Each number is 128 + 24 x the weight over its row's rms, rounded and kept within 0 to 255. Layers, rows and columns count from 0. The size above them is the row's rms in percent of the matrix's.

# layer 5 MLP down, 224x896, rms 0.0733, rows 0-104, columns 448-511
size [101 102  99 100 105  97 100 101  99 101 104  97  99  90 101 101 108 101  99 103  98  99  99 103 100 101 101 103 101  97  96  98  97  98  97 104  98 100  99 101 104  96  97  94  93  97  99 100  97  89  97  99  94  99 106  91  97 102 101  98  94  97  96  97  94 103  94 100  98  96  89  95  87 101  97 100 100  99  99 101 104 120 104  95  96 104  89  88 127 101 100  96 100  99  98  98  98 115 103  94 108  99  97  92 103]
[[163 147 126 109 131 171 103 103 163 129 113 134 110 139 132 124 140 147 163 110 150 123 137 174 132 159 143 129 107 133 129 164 168 135 124 139 143 112 146 124 140 139 104 140 130 151 131 129 170 170 143 125 135 198 107 142 138 141 155 135 130 115  97 135]
 [123  85  98 132 101 119 162 137 130 127 125 107 141 116 150 134 170 117 119 134  68 132 125 120 136 137  78 125 121 179 142 129 151  79  73 120 100 140 115 135 122 158  98  98 123 185 108 134 139 105 113 113  93 132 100 144 114 154 115  97 103 138 151 131]
 [138  96 121 121 133 154 121 135  90 115  82 114 134 133 146 129 115 126 121 171 148 136  96 141 127 127 178 130 103  98 139 170 118 154 103 137 131  77 103 127 125 129 134 107 143 140 110 174 145 123 105  98 145  85 143 116 119 151 150 141 162 115 137 131]
 [ 78  94 109 136  89 105 195 126  89 158 161 162 187 117 109 131 119 139 120 117 137 104 103 146 121 157 117 126 158 171 151 120 122 153 177 131 131 115 134 122 150 114 187 135 126 121 124 151 140  94 125 115 117 162 160 121 166 185 128 157 171  99  98 124]
 [ 76 167 191 129 124 157 209 173 135 111 132 136 111 112 138 125 142 134 140  85 146 129 183 158 141 124 137 128 120 106 170 127 152 128 120 161 134 111 127 136 146 113 109 128 123 101 175 124 135 103 126 185 127 167 115 129 144 144 139 133 119 137 122 128]
 [117 128 122 123 141 103 104 127 122 138  94 145 120 128 149 130 164 117 100 110  69  88 128 166 133 152 153 122 157 166 123 129 172  56 108 134 128 119 128 124 165 137 125 127 145 143 121 113 159 157 183 136 150 134 139 139 119 139 118 133 128 193 122 129]
 [147 127 161 133 175 132 112 139 140 121 137  98 144 134  90 127 132  95 104  95  85 160 134 125 131 147 109 132 133 135 146 124 151 124 130 147 126  97  79 125 158 105 121 153 130 135 108 146 137 142  85 197 144 189 101 165 122 142 135 141 138 123 127 134]
 [161 178  99 128 138 119 173 140 144 127  90 130 130 146 113 136 122 114 140 115 141 108 134 169 133 152 207 136 157 134 122 158 136 136 150  89 122  94 135 125 132 137  65 140 120 150  91 135 172 142 120 142 143 125 141 143 133 120 138 120 141 117 108 125]
 [142 147 103 125 159 106 112 139 131 132 112 126 135 178  80 128 137  92 170 131 100 121 119 138 114 120 100 130 121 149 134 131 131 116  79 144 126 140 127 141 117 148 140 101 127 123 123 122 132 142 176 126 129  95 131 167 151 140 121 150 139 111 124 130]
 [108 145 165 121 137 136  87 118 126 126 132 146 161 109 107 135  47 142 142 144 114  87 130 167 141 108 114 122 129 103 135 125 124 149 156 108 155 126 130 120 125 144 108 133 126 113 102  97 108 141  90 135 155 157 124  85 115 139 158 137 143 103 112 122]
 [106  89 171 140 169 115 121 131 127 107 141 105 161 120 125 127  80 130 126 156 143 171 109 118 121 135 116 127 171 119 172 143 128 130 102 108 170  77 115 140 152 115 122 145 124  74 119 128 138  94  86  90 136  92 121 113 138 138 143 132 127  67 118 120]
 [137 141 165 125 140 131 174 116 162 163  76 174 124 152 169 139 100 108 121 145 148 109  91 123 127 104 136 145 116 105 128  93 157 112 147 128  72 127 172 126 129 119  88 105 144 125 123 136 135 170 183 110 108  90 130 130 162 124  92 108 101 160 156 138]
 [133 118  87 135 102 156 100 122 130 109 114 101 139 115 118 131 125 104 139 103 166 148 166 135 127 145 105 119 151 104 175 114 136 119 137 127  96 109 125 122 187 141 107 142 126 129  77 125 122 128  92 120 136 141 146 151 152  87 130 127 116 112 129 132]
 [ 97 144 122 121 127  83 147  81 129 115 143 131 107 124 110 126 118 103 129 147 154  97 112 106 131 144 127 124 149  82 102 135 137 116  96  92 129 124 141 131 152 155 148 130 125 137 116 183 104  73 144 144 119 129 123 105 129 128 112 139 127 124 115 122]
 [151 166 107 122 110 154 110 123 139 165  87 131 112 119  82 122 163 139 107 154 128 130  92  91 122 106 138 114 122 150  79 162 159 137 119 159 128 140  94 132 173 164 160  69 132 113  83 127 125 123 146 101 134  96 119 132 143 132 129 125  62 152 118 122]
 [108  98 173 134 158 121 149 151 123 103 149 122  88 166 138 134 103 181 147 110 151  92 185 160 132 120 140 123 125 132 104 109 127 147 152 101 163 157 141 138 163 149  99 199 130  70 104 120 115 133 155 151 153 128 151 101 205 101 105 136 105 174 124 120]
 [138 128 117 127 188 104 123 153 102 131 149 127 165 124 114 134  68 139 113 110 100  90 117  81 136  82 123 135 117 136 159 103 100 149 131 129 116 191 132 124 143 146 124 127 137  92 195 148 127 151 136 112 132  97 186 118 156 146 120 133 127 108 118 119]
 [139  70 107 126 163  86 112 142 120 103 171 113 138 164 140 127 121 151  88 130 138 116  93 147 105 133 100 120 101 103 117  91 146 133 120 109 113 112  98 132 133 115 137 129 128 147 134 114  97 116 147 117  87 124  97  60  89 123 160  99 118 111 141 119]
 [127 126 109 125 108 113 143 101 103 116 136 175 145 156 115 120 130 146 159 142 125 182 119 179 141 125  89 129 188  83 107 122 110  94  84 143 118 142 131 125 136 136 169 149 126 114 133 143 102 124  91 138 117 149 111  97 107 131 126 122 124 143 116 135]
 [111 177 133 125 144 106 110 133 136 121 221 108 160 141 114 126 141 109 108 127 118 157 175 133 117 152 107 106 120 102  97 109 148 126 125 148 131 126 113 114 120 102 126 150 120 110 114 146 152 109 154 119 120 105 148 158 119 116 157 113 115 102 133 123]
 [105  79 153 125 160 136 142 112 144 136 135 131 115  97 130 116 137 109 111 169 108 155 112 136 129 140 105 149  81 108 146  72  95 125 113 121  88 157 161 140  98 113 125 166 125 133 145 131 125  68  71 140 125 139 116 120 164  88 118 121 132 118 105 120]
 [125 153 159 126 141 127  84 154  77 139 148 136 107 122 173 124 149 152 126 108 119 130 136 161 125 144 141 116 115 131 116 146 151 123 121 151 125 134  88 129  94 142 105 111 123 102 153 134 106 154 117 127 133 126 115 143  87 130 113 125  75 142 130 121]
 [154 158 163 131 124 109  73 122 114 138  70 137 107 122 125 124  90 111 136 160 167 143 124 100 136 116 148 129 112 126  93 110 141 124 135  92 100 169 141 132 149 181 132 132 129 132 117 158 133 155 171 170 102 101 140 119 158 156 140 141 171 141 143 129]
 [113  64 119 127  99 111 146 165 131 126 120 131 101 129 120 126 142 121 144  96 118 122  94 148 131 163  99 140 146 171 119 148 111 117 155 112 108 132 120 126 128 184 145 100 131 186 168 122 145 136 133 125 113 124  97 118 126 112 129 145 115 114 215 131]
 [119  73 142 128 143 114  79 143 117 138 113 140 132 159  88 126 139 164 176 154 146  71 136 132 144 125 129 133 102 127 101 130  86 157 116 129 129 115  99 115  65 151 121 102 136 121 112 130  95 143 100 124 135 120  94 122 107  97 116 141 114 122 118 121]
 [ 99 165 101 138 122 120 121 123 158 100 115 152 113 110 136 135 117 163 105 124 128 119  96 124 126 146 164 121 114 102 130 121 123  94 155 104 147 134 139 128 161 136  88 141 132 139 143 128 154 169 104 136 116 140  94 127 123 114 124 112 108 158  99 128]
 [123 148 118 129 138 111 137 119 128 156  86 133 171 142 195 134 173 130  98 124 165  89  70 163 127 159  96 128 115 125 120 132 116 114 126 164 149 143 162 130 128 141 102 130 130 152 134 163 184 123 181 125 116 149 143 105 127 108 119 148 153 162 160 163]
 [129 153  55 116 104 165 122 142 122 160 149 120 102 125 152 109 107 164 137 141  69 148 114  96 120 112 144 130 140 119 155 119 110 152 131 132 143  95 117 120 128 116 126 101 121 147 134 143 106 128 152 143 115  85  99  85 101 134 123 123 125 149 122 145]
 [141 162 108 122 159 166 104 139 108 142  70 131 126 189 149 138 141 149 168 115  88 140 180 116 146 134 184 137 147 162 129 127 175 149 130 153 144  99 123 131 111 132 115 139 128 131 109 136 125 160 106 160 172 148 124 113 102 130 154 106 129 136 121 126]
 [112 136 140 133 136  92 160 124 142 156 165 117 110 118 169 128  92 119 153 123  74 115 121 132 125 131 191 119  94 132 135 136 160 132 123 116 123 103 100 139  93 117 143 118 121 113 148 100 107  93 136 124 160 148 184 109 101 110 152 143 121 142 100 133]
 [155  98 136 124 116 138 105 136 136 106 117 148 145 143 143 129  97 138 144 156 116 145 127 126 131 144  82 134 146  95 114 125 124 121 128 160 106 129 117 127 107 140 143  94 144  93 146 192 131 163  93 119 132 111 142 155 127 126 148 165 112 139 118 135]
 [140 121  99 132 170  92 175 123 120  84 146 155 115 136 135 129 164 155 115 133  61 158 143 172 118 159 130 128 105 128 114 131 140  93 117 128 156 109 126 127  82 110 136  91 121 152 155 153 120  82 103 120 116 113 122 138 123 149 150 132 109 116 149 135]
 [ 88 184 105 124 139 122 134 131 130 174 116 116 149 107 157 116 123 126  72 132 145 164 108 118 123 124 122 114  68 108 126 148  70 137 202 110 159 115  96 108 179 112 111 124 139 131 139  64 109 131 141 134 159 132 104 107 123 107 126 105 137 125 132 126]
 [129 142 143 127 101  95 122 135 121 108 138 130 121 196 138 135 133 134 101 149 151 141 104 157 120 136 142 133  93 151 115 113 120  89 145 127  80 128 134 126 149 108 128 171 113 116 139 138 121 149 103 126  93 125 147  97 179 110 133 181 130 119 109 133]
 [125 109 193 130 151 152 170 119 117 124 117 134  81 117  97 126 122 133 150 133 142 164 130  91 123 119 117 116 128  96 133 157 168 133 115 137 126 157 100 130 121 142 114 138 127 132  92 147 115 120 146 109 136 117 122 172 155 144  82 120 108 127  94 120]
 [124 101 121 124 108 123 151  75 137 131  84 149 120 102  85 143  83 133 115 160  66 134 114 116 123 128 137 129 119 153 156 125 144 118  68  98 136  96 129 138 135  76 114 130 134 142 151 125 127 107 123 137 122 127 163 110 113 166  79 162 120 115 146 119]
 [140  74 145 129 113 123 150 150 146 133 110 135 147 127 111 124 108 110 126 151 104 149 122 120 126 168 128 139 128 135 148 140 145 111 122 129 164  76  95 122 146 121 116 120 127 136 158  96 153 136 138 121  87 176 109 130 141 101 161 133 147  68 139 134]
 [118 103 133 123 115 111  97 110 120 131 127 117  97 140 114 132 168 118 150 113 118 168 120 102 131 108 142 133 154 137 138 128 117 161 100 131  67 110 133 142 100  98 157 115 130  90 140 144 126  97 125 115 119 124 148 134 124 111 130 116 120 138 193 128]
 [119 197 128 126 156 135 104 121 144 138  81 159 132 134 132 124 113 147 101 130 107 130 143 132 135 105 163 129  88 129 160 126 114 159  97 147 104 156 117 127  93 108  96 135 138 114 145 156 127 156 123 123 111 132 110 100 129 144 164 157 121 124 144 123]
 [138 124 145 123 138 122 153 150 102 121 108 121 170  97 121 131 131 133  94  98 109  85 110  96 123  99 145 123  97 185 129 113 129 125 179 108 117 168 109 122  93 125 140 114 127 161 110  93 126 155 106 149 160 150 126 144  75 122 100 120 106 119 138 123]
 [131  92 134 138 105 106 198 129 148 120  75 151 120 132 109 132 162 163 138 152 138 125 169  86 133 127 130 134 127 119 144 127  83 143 152 127 139 115 157 129 136  75 102 101 124 133 151 194 109 129 136 102 116 154 111 101 164 117 124 127  89  90 156 124]
 [113 121 106 137 104 112 106 133 113 105 162 151 157 150 128 122 146 120 152 101 125 144 129 161 131 129 128 125 142 137 150 176 176 101 137 162 152 155 158 138 155 159 131 144 136 127 167 131 170 157 177 103 141 118 151 162 147 184 145 145 130 138 164 133]
 [125 175 141 133 119 134 150  96 112  96 159 167 142 133 135 127 118 142 151 113 153 129 144 153 137 154 170 149 111 199 114 113 109 158 157 111 171 124 121 126 110  94 130 147 138 126 173 133 126 105 160 130 153 199 145 145 142 117  96 154 146 143 125 138]
 [146 103 139 132 118 138 115 121 122 152 200  98 129  77 173 136 122 142 106 121 180  69 140 150 133 119  93 134 169 169 124  94 113 149 128 120 114 116 146 142 186 103 127 153 139 120 117 147 155 126 137 115 138 112 159 108  89 157  95 135 106 170 176 131]
 [129 143 153 131  86 141  92 119 131 145 175 164 163 129 182 131 118 114 163  98 119 139 115 135 132 113  78 110 120 129 137 135 130 122 145 130 134 137 126 128 129 116 129  87 120  94 131 109 154 116 157 138 140 126 150 124 125 110 143 119 172  98 122 123]
 [151 136 125 127 151  73 152 141 134 125  84 170 127 143 143 122  99 118 113 114  84 105 146 107 129 147 139 115  98 176 122 143 115 117 124 110 116 131 123 128 123  98 146 155 125 140 103 115 113  98 146 140 138 144 189 101 169 121 130 130 142 105 113 127]
 [102 137 137 125 137 107 148 136 179 132 146 153  94 134 150 130  99  94 137 158 129 131  89  88 135 127 156 130 124 113 111  83 149 136  83 147 109 112 163 133 174 116 119  57 124  89  98 115  95  50 132 110 160 107 156 116 148 115 128 113 146 131 153 126]
 [165 134 114 129 105 138 110 101  81 184 140 160 101 123 131 118 115 105 122 112 124 132 123 112 134 138 166 129 155 115 118  78 122  89 159 122 132  82  68 123 114  97 111 126 123 152  92 126 134 112 137 120 115 127 124 138 110  86 121  95 125 131  92 126]
 [187 164 143 130 155 138 120 145  84 106 181 107 173 114  84 127 157 102 135 154 140 169 120 121 113 170 155 131 137 139 129 120 169 147  89 151 145 123 122 129 146 159  80 150 114 140 136 165 120  94 149 159 154 112 107 137 123 115 135 109 145 100  90 116]
 [127 128 170 130 122 124 130 170 140  85 154 108 150 122  78 128 116 157 117 131 126 143 134 102 124  98 109 122  86  75 160 127 119  73 133 133 118 116 138 125 113 130 134  98 116 108 142  97 125 139 145 177 129  91 115 136 133 114 102 149 156 133 131 127]
 [136 145 129 133 101 101  73 140 142 131 135  87 134 182 123 121 155 134 158 162 108 163 142 144 111 127 161 122 155 160 108 117 142 118 146 114 160 108 170 132 141 123 131 125 143 121 168 139  88 130 123 148 166 131 103 111 114 119 132 105 114 102 186 125]
 [128 115 175 133 156 118 127 124 144 117 113 117 147 134 109 123 164  99 141 115 167 143 125  89 125 170 161 133 148 177 118 143 198  80  99 131 155 146 133 132 142 120 122  84 124 136 124 126 111 114 178 120 111 149 152 158 137 130 145 123 148 112 158 135]
 [104 165 123 132 169 139 134 124 150 104 136 146 142 153 114 136 169 148 169 180  88  95 162 142 115 149 131 144 139 148 108 153 126 154 131 157 133 169 146 125 122 124 132 125 141 111 138 139 130 121 127 150 123 104 151 135 111 118 173 102 140 117 135 123]
 [102 126 117 124  94 128 180 132 140  97 123 101 123 140 105 129 150  92 116 170 145 194 129 143 149 161 140 124 100 141  97 155 174 147 103 144 162 114 114 130 134 146 146  93 129 130 134 125 115 121 127 127 143 101 154 106 142 130 137 145 126 158 148 131]
 [166  85 145 125 191 189 105 126 139 124 108  66 130 106 159 116 131 120  67 145 141 112  77 140 138 141 125 126  81 127 135 148 101 131 106 139 146 110 150 116 122 140 117 100 134 147 147 181 154 102 127 108 108  91  99 162 148 123 131 137 176 116 100 120]
 [135 136 128 119 156 126 116 124 127 125  94 135 103 149 131 130 107  95  91  93 103  91 120 146 120 145 132 125  88 140  70 114 127 139 107 128 148  92 133 128 125 126  95 109 130 114 131 117 113 144 121  97 175 104 100 152 133  96 175 129 134 143 145 127]
 [131 114 175 127 149 115  95 125 125 122 144 158 163 137 101 143 110 115 142 143 203 185 137 102 132 147  75 121 114  71  84 167 145 130 107 154 149 135 165 115 127 158 136  90 119 128 114 152 140 106  90 145 155 146  93  74 135 104 122 151 149  77 157 137]
 [101 108 114 127 158  97 107 118 139 131  95 104 153 147  76 124 156 116 113 106 125 136 131 109 122 127 119 123 164 198 114 122 147 127 130 130 157 118 158 132 129 139  83  94 129 114 161 121 149 219 117 162  97 143 112  87 135 176 137 120 146 139 172 130]
 [156 128 179 131 107 157  87 159 147 168  98 154 142 121  68 129 137 142 154 107 125 102 149 108 119 141 106 125 128 103 122 110  63  96 141 145 178 103 131 132 110 190 138 137 136 128 120 122 131 176 100 155 114  81 148 131 155 136 123 158 186 108 136 138]
 [112  90  96 131 153  69  69 148 134 163 110  95  94 149 125 134 167 159  86 113  87 129 151 114 131 122  99 133 139 156 151 103 115  93 113 136 128 141 144 132 121 118 146 105 127  83 155 104 136 171 165 159 147 116 140 109 135 146  96 140 109 110 195 129]
 [109 197 133 137 103 136 115 126  81 102 131 116  83 114  58 118 144 126 122 120 109 184 137 109 128 110 135 125  90 116 114  82 110 125 149 163  69 139 116 131  86 147 125 140 137 132 127 122 118 129  93 151  87 145 106 117 107 127 118  76 118 126 139 120]
 [140  97 127 131  81 162 154 149 144 148 159 119 127 120 130 126 102  99 125 122 152  79 136 123 134 119 173 131 127  92 105 115 130 142 128 118  99 113 129 132 153 125 118 141 127 138 134 134 175  90 123 147 119 137 118 112 143 141 130 146 170 128 155 123]
 [138 127 104 111 152 112 162 106 118  83 157 125 125 111 152 113 128 134 121 120  97 161 136 154 133 172 159 131 115 162 129 179 141 104 104 113 160 155 150 120 146 123 118 154 137 149 117 124 150  77  79 127 128 133 145 153 123 113 109 145 141 150 139 122]
 [142  88 110 131 117 113  96 113  88 135 108 172  82 133 119 137 141 137 124 156 126 139 105 112 127 105 142 136 163 109 130 101 171  96 107 167  98 149 154 140 135 148 153 130 123  96 142  89 144 119  65 110 178 119 190 103 114 125 147 112 111 122 138 131]
 [146 101 121 124 148 101  78 135 143 154 130 115 140 113  90 116 133 126 135 118 163 179 143 144 134 148 116 129 121 111  98 126 130  90 118 136 155 118 115 122 127 159 115 123 148 107  73 113 154 125 112 175 153 146 117  98 124 115  86 111 142 118 141 128]
 [130 117 160 134 160 134 131 148 136 113 117  73  92 121 165 133 180 130 167 138 113 136 164 143 125 141  67 138 155 199 112 108 188 144 117 133 117  71 152 136 124 131 154 139 124  98 150  78 130 141 114 144 135 108 109 122 129 159 105 103 143 112 183 127]
 [117 171 147 131 136  97 134 114 125 108  45 100 134 110 183 126 134 115 129 118 161 123 106 127 125 144 159 118 122 125 124 166 108 132 155 149 156  85 107 128 130  85 120 149 120 112 143 136 140 118 101 134 107 169 184 171 114 101 139 136 121  75  97 121]
 [144 118 108 117 109 120 124 128 110 145 120 138  95 157 142 127 114 115 164 105 120 128 146 133 124  92  99 131 137  79 119 102 109 125 117  94 141 115 102 136  84 123 110 140 141 101  96 113 108 102 143 121 105 113 141  52 126  74 115 142  97 145 130 121]
 [143 128  86 123 128 151  99  94  85 115 155 101 100 150 152 135 130 121 143 141 123 120 145 153 133 125 131 142 118 149  98  91 142 106 138 168 159 113 174 114 120  82 109 146 119 135 138  84 130 134 127 165 128 167 176 115 108 137 116 138 119  95 150 118]
 [106 125 127 130  88 106 182 134 117 140 149 138 132 129 142 124 119  81 191 136 144 174 151 107 123 131  87 128 129  94 161 174 130 154 163 111 145 130 131 121 180 135 141 155 138  99 109 120 145 119 153 151 136 142 151 121 116 120  86  91 118 145 124 125]
 [112 132 139 138 163 119 165 106  95 165 148  53 185 107 132 114 126 128 149 134  89 161  98 133 120 139 164 130 112 110 153 145 126 131 142 103 103 109 136 127 122 117  97 119 117 101  97 136 124 111 127 174 129 120  89 140 141 133 155 110 105 107 108 126]
 [143 161 168 150 172 131  83 129 138 117 121 173 118  90  95 130 110 121 152 129 141 133 121 121 120 134 134 120 145 107 119 167 126 137 103 105  91 181 107 130 153 117 168 135 125 150 104 130  64  79  87 124 136 130 107 132 181 132 117 135 161 163 133 134]
 [122 190 146 127 100 172 116 119 126 101 130 168  88 177 111 132 128 113 137 136 101 195 137 119 138 126  98 128 136 202 143 136 107 127 120 139 125  87 104 141 126 115 115 139 125 134 120 131 142  94 150  77 143 140 124 135  95 112 132 137 124  89 138 142]
 [ 96  92 140 138 107 124 160 122 128  89 180  79  96 118 146 133 140 147 101 140  99 119 140  77 131 121 193 131 127 198 159  99 164 140 124 124 120 161 133 115 127 139 164 138 109 125 144 106 137  67 173 133 162 130 146 144 135 144  84 143  94 119 106 133]
 [148 120 156 127 153 147 103 127 111 117  78 142 190 102 109 121 110 125 113 128 148 108 109 180 132 113  96 120 125 191 107 135 112 142 127 118 115 132 124 131  70 160 164 115 130 151 140  94 130 135 107 106 117 113 121 122 181 133 120 105 169 128 143 130]
 [115 133  99 127 135 143 172 137 136 119 116 136 115 124 158 130 123 141 152 138 181 129 131 143 136 117 118 127 141 121 113 112 131 136 174 150 148 130 186 128 135 162 112 116 122 122 116  96 122 125 140 132 119  90 125 108 128 140 118 119 113 164 117 128]
 [140 140 143 125 200 161 138 123 139 171 107 166  77 132 135 140  80 156 151 165 160 139 169 184 142 104 109 125 150 104 185 135 139 132 106 121  86 149 139 130  94 120 164 124 124 101 115 105 105 137 146 112 126 129 108  62 136 150 128 117 111 132 142 125]
 [ 98  67 136 137  99 112 131 123 116 149 133 113 118 197 143 142 124 177 143 127 140 101 123 139 115 129  84 125 157 163 143 125 145 136 117 143 154 156 133 140 118  91 182 137 119 128 169  99  98 129 138 109 155  93 155 129 137 127 102 113 117 152 122 126]
 [154 118 114 125 141 167 134 141  81 156 176 102 141 120  82 132 114  98 121 136 144  99  61 128 117 145  82 140 167 113 144 122 113 116 177 137  93 163 153 135 133 143 151 152 136 129  98 145  84 136 136 168 102 159  98 145 116 144 130 129 108 172 120 129]
 [100 121 171 126 115 160 143 168 139 112 164  73 115 145 113 133 114 120 120  80 178  86 176 110 117 112 117 114 116 147 122 142 150 143 100 105 172 120 148 136 155 121 122 127 129  69 111  88  72  98 101  98 143 103 119 142 125 158 104 112 113 120  83 139]
 [116  97 168 129 125  93 126 136 157 146 129 104  90 132 109 119 126 118 150 135 133 150 110 158 127 132 133 119 140 102 125 126  66 145 127 152 109 112  72 128 109  97 131 125 136 155  69 170 105 128 102 123 130  86 143 148 127 114 120 147 123 156 105 121]
 [152 111 135 125 146 162 122  55 130 149 137 136 177 115 154 135 121  99 144 146 154 135  96 165 140 138 152 138 124 105 132  81  91 171 194 125 115 130 124 128 139  81 142 184 134 115 105 182 113 137 106 131 143 126 132 134 153 123 123 165 166 114 145 137]
 [155  91 128 138 132 115 102 144 141 142 150 103 115 149  86 128 131 101  83 159 126 133  41 139 124  91 105 123 152 129 128  95 142 143 138 147  92 189 120 121 115 120 118  92 136 127 136 111 101 125 112 134 150 162  69 131  97 108 107 101  95 153 105 134]
 [131 163 134 129  78 128 166 137 108 165 139 119 151  77 191 140 102  98 130 147 155 143 138 146 136 160 103 142 122 112 101 137 118 141 182 135 158 160 138 123 126 136 120 148 134 137  89 144  90 141 122 111 130 154 140 147 143 130  96 116 127 181 134 144]
 [148 148 124 134 119 103 119 157 178 116  95  93 137 172 135 133 137 128  67 104 125 133 118 147 121 157 127 139 146 115 109 116 123 155 114 124 147 128 149 130 159 119 121 107 120 114  86 128 122  80 113 131 141 105  89 115  89  93 136 141 134 185 111 127]
 [156 147 184 141 171 163 117 141  95 120 129 126  93 122 141 127 137 139 144 139  99 169 127 109 139 112 115 135 142 123 108 105 117 117 103 108 143  83 149 117 135 134 131  49 131 137 147 188 136 148 174  95 104 117 131 149 125 156 136 120 101 132 158 131]
 [163 100 135 121 112 146 141 119  80 110 111  78 118 121 129 122 131 110 113 141 110  90 144 149 131 122  95 140  97 138 105 152  91 112 139 130 132  94  98 132 115 140 130 118 132 141  91 120 188 133  98 139  87 149 109 150 112 119 124 136 118 111 157 123]
 [112 151 131 129 101 166 154  97 147 128 121  89 118 157 159 119 118  91 118 142 123  99 163 133 118 130 149 114 121 124 107 159 104 148 121 124 135 105 106 140 146 123  91 114 122 145  82 163 102  93 137 136 124 176 135 133  98 115 159 132  90 116  99 120]
 [123  99 126 136 150 125 156 168  99 137  96 169 107 136 166 137 108 205 137 177 158 112 148 102 127 139 113 126 132 118 134 120  99 115  86 112 162 129 137 132 186 177 131 120 123 183 138 149 100 152 126 124 180 102 140 138 120 187 143 140 113 177  82 124]
 [157  56 125 131 151 112 146 127 149  75  90 127 117  95 106 125 171 117  81 128  93 146 153 113 120 145 120 131 133 177 146 140 163 126 104 107 123 139 120 133 126 113 110 107 131 137 118 160 128 130 117  79 140 154 105 142 162 127 138 131 142 109 154 132]
 [ 81 161 101 130 141 120 127 193 115 132 120 149 130  86 110 128 182 145 108 139 108 132 122 103 134  94 163 130 109 157 129 121 120 100 114 143 118 168 178 130 132 151 141 113 119 132 155 110 116 139 192 132 112  79  94 131 150 124  96 129  89 134 160 130]
 [ 99 112 146 127 133 133 134 150 118 111 153 142  96  96 136 122 184 155 111 157 156 133 137 146 126 147 120 117 147 136 123 164 166 132 120 153 134 173 125 135 144 116 158 112 121 118 140 149 122 181  55 137 123  90  87 160 111 143 107 125 114 135  60 109]
 [131 130 139 127 126 119 115 115 101 129 137 142  94 130  80 137 138 147 168 110 143 132 130 134 139 121 138 122  97 120 188 111 149 168 164 102 156 160 171 130 153 139 123 100 129 115  89 123 129 162 158 120 129 111  79 124 149 145 147 125 140 153 168 128]
 [134 155 139 118 175 182 139 125  99 125 106 130  85 126 130 127 163 135 139 128 111 113 147 107 127 168 111 130 124 124 152 149  99 157 129 161 138 177 188 135 108 100 120 126 132 173 139 156 120 100 128 132 160 133 123 158 121 115 140 168 125 129 151 131]
 [107  97 168 131 156 150 117 136 136 131  59 119 135 151 168 119 133 136 153 142 104 150 110 144 133 114 100 132 113 155 114 111 107 131 125 141 130 149 126 126 112 128  89 126 129 132 117 117 100 185 120 131 118 137 143 136 132 110 115 128 126 164 110 123]
 [126 102 155 125 140 127 137 133 114 120 124 142 190 113 168 125 122 129 129  97 141 153 166 147 132 127 135 128 172 132 132 156 125 107 141 149 125 163 112 131 166 150 151 175 123 125 117 118 114  90 121 124 115 147 127 101 131 135 153 143 161 115 107 126]
 [126 130  96 130 142 158 117 135 122 115 126 152 117 134 121 130 119 146 118 101 163 156 102 156 132 104  91 125 140 154 159 109 111 159 120 123 137  99 134 139 114 149 131  92 131 128 127 161 113 153 121 154 144  91 135 108 158 125 121 117 142 174 151 131]
 [109 143 116 129 102 158 129 155 114 114  90 172 123 119 110 125 160 136 143 103 109 119 108 119 144 184 128 120 122 106  85 133 133 122 141 104 144 126 143 123 116 140  92 137 123 205 132 131 169 179 159 132  97 136  89 153 131 160 152 109 138 146 133 140]
 [136 187 144 104 142 178 127 122 164 132  76 138 103 170  90 128 157 134 136  94  96 136 154 137 128 157 164 129 178 162  92 136 116 150 129 166 159 120  89 128  89  66 127  69 131 162 170 107 101 114 100 114 131 142 126  81  56 125 150 123 128 134 110 126]
 [ 95 124  59 130 119  80 123 148 138 173 141 102 171 142 148 123 105 115  86 150 113 128 140 151 135 124 156 119 131 155  58 164 153 121  83 118 157 141 148 125 108 181 143 126 127 131 159 139 143 118 148 108 119 158 153 124 130 155 128 117 165 165 107 131]
 [106 111 140 117  96 130 137 114 111 140 144 133 168 140 141 134 134 110 162 161 131 104 105 125 130 101  87 134 165 118  81 113 116 158 125 118 110 145 155 138 135 166 131 114 127 132 164 127 106 153 135 148 129 103 129 126 131 113 124 146 151 134 139 124]
 [112 124 121 129 179 107 131 156 135 157 133 135 154 132  81 135  88 135 114 142  79 113 165 129 129 150 129 148 140 114 181 155 121 127  68 118 150 132 138 133 170 137 125 138 116 124 146 102 120 102 168 145 137 127 151 144 175 148 127 118 119 150 110 116]
 [160  80 103 135 112 133 147 140 116 141 170 136 192 124  80 122 159 140  93  88 164 144 108 151 125 124 110 114 132 162 150 141 158 103 156 140 110 109  90 131 173 100 109 125 121 135  64  99 127 109 127 129 112 193 150 124 128  92 151 155 124  63 152 133]
 [107 114 118 127 136 139 134 151 122 114 126 138 122  85 138 123 116 129 139 142 118 128 139 146 124 102 130 131 160 117  93 119 121  96 168 138 120 169 132 124 114 128 155 115 115 110 188 177 112 168 118 123 125 157 114 110 109 130 134 148 135 158 112 117]
 [116 148 116 118 134 164 125 144 148 158 132 146 117 125 109 118 122 121 136 108 142 108 153 125 136 117  98 124 101  95  66 142  76 107 147 146 126 169 166 126 140 128  78 149 122 145 146  98 169 164 122 140  98 104 102 131 141  92 122 156 108 117 133 138]]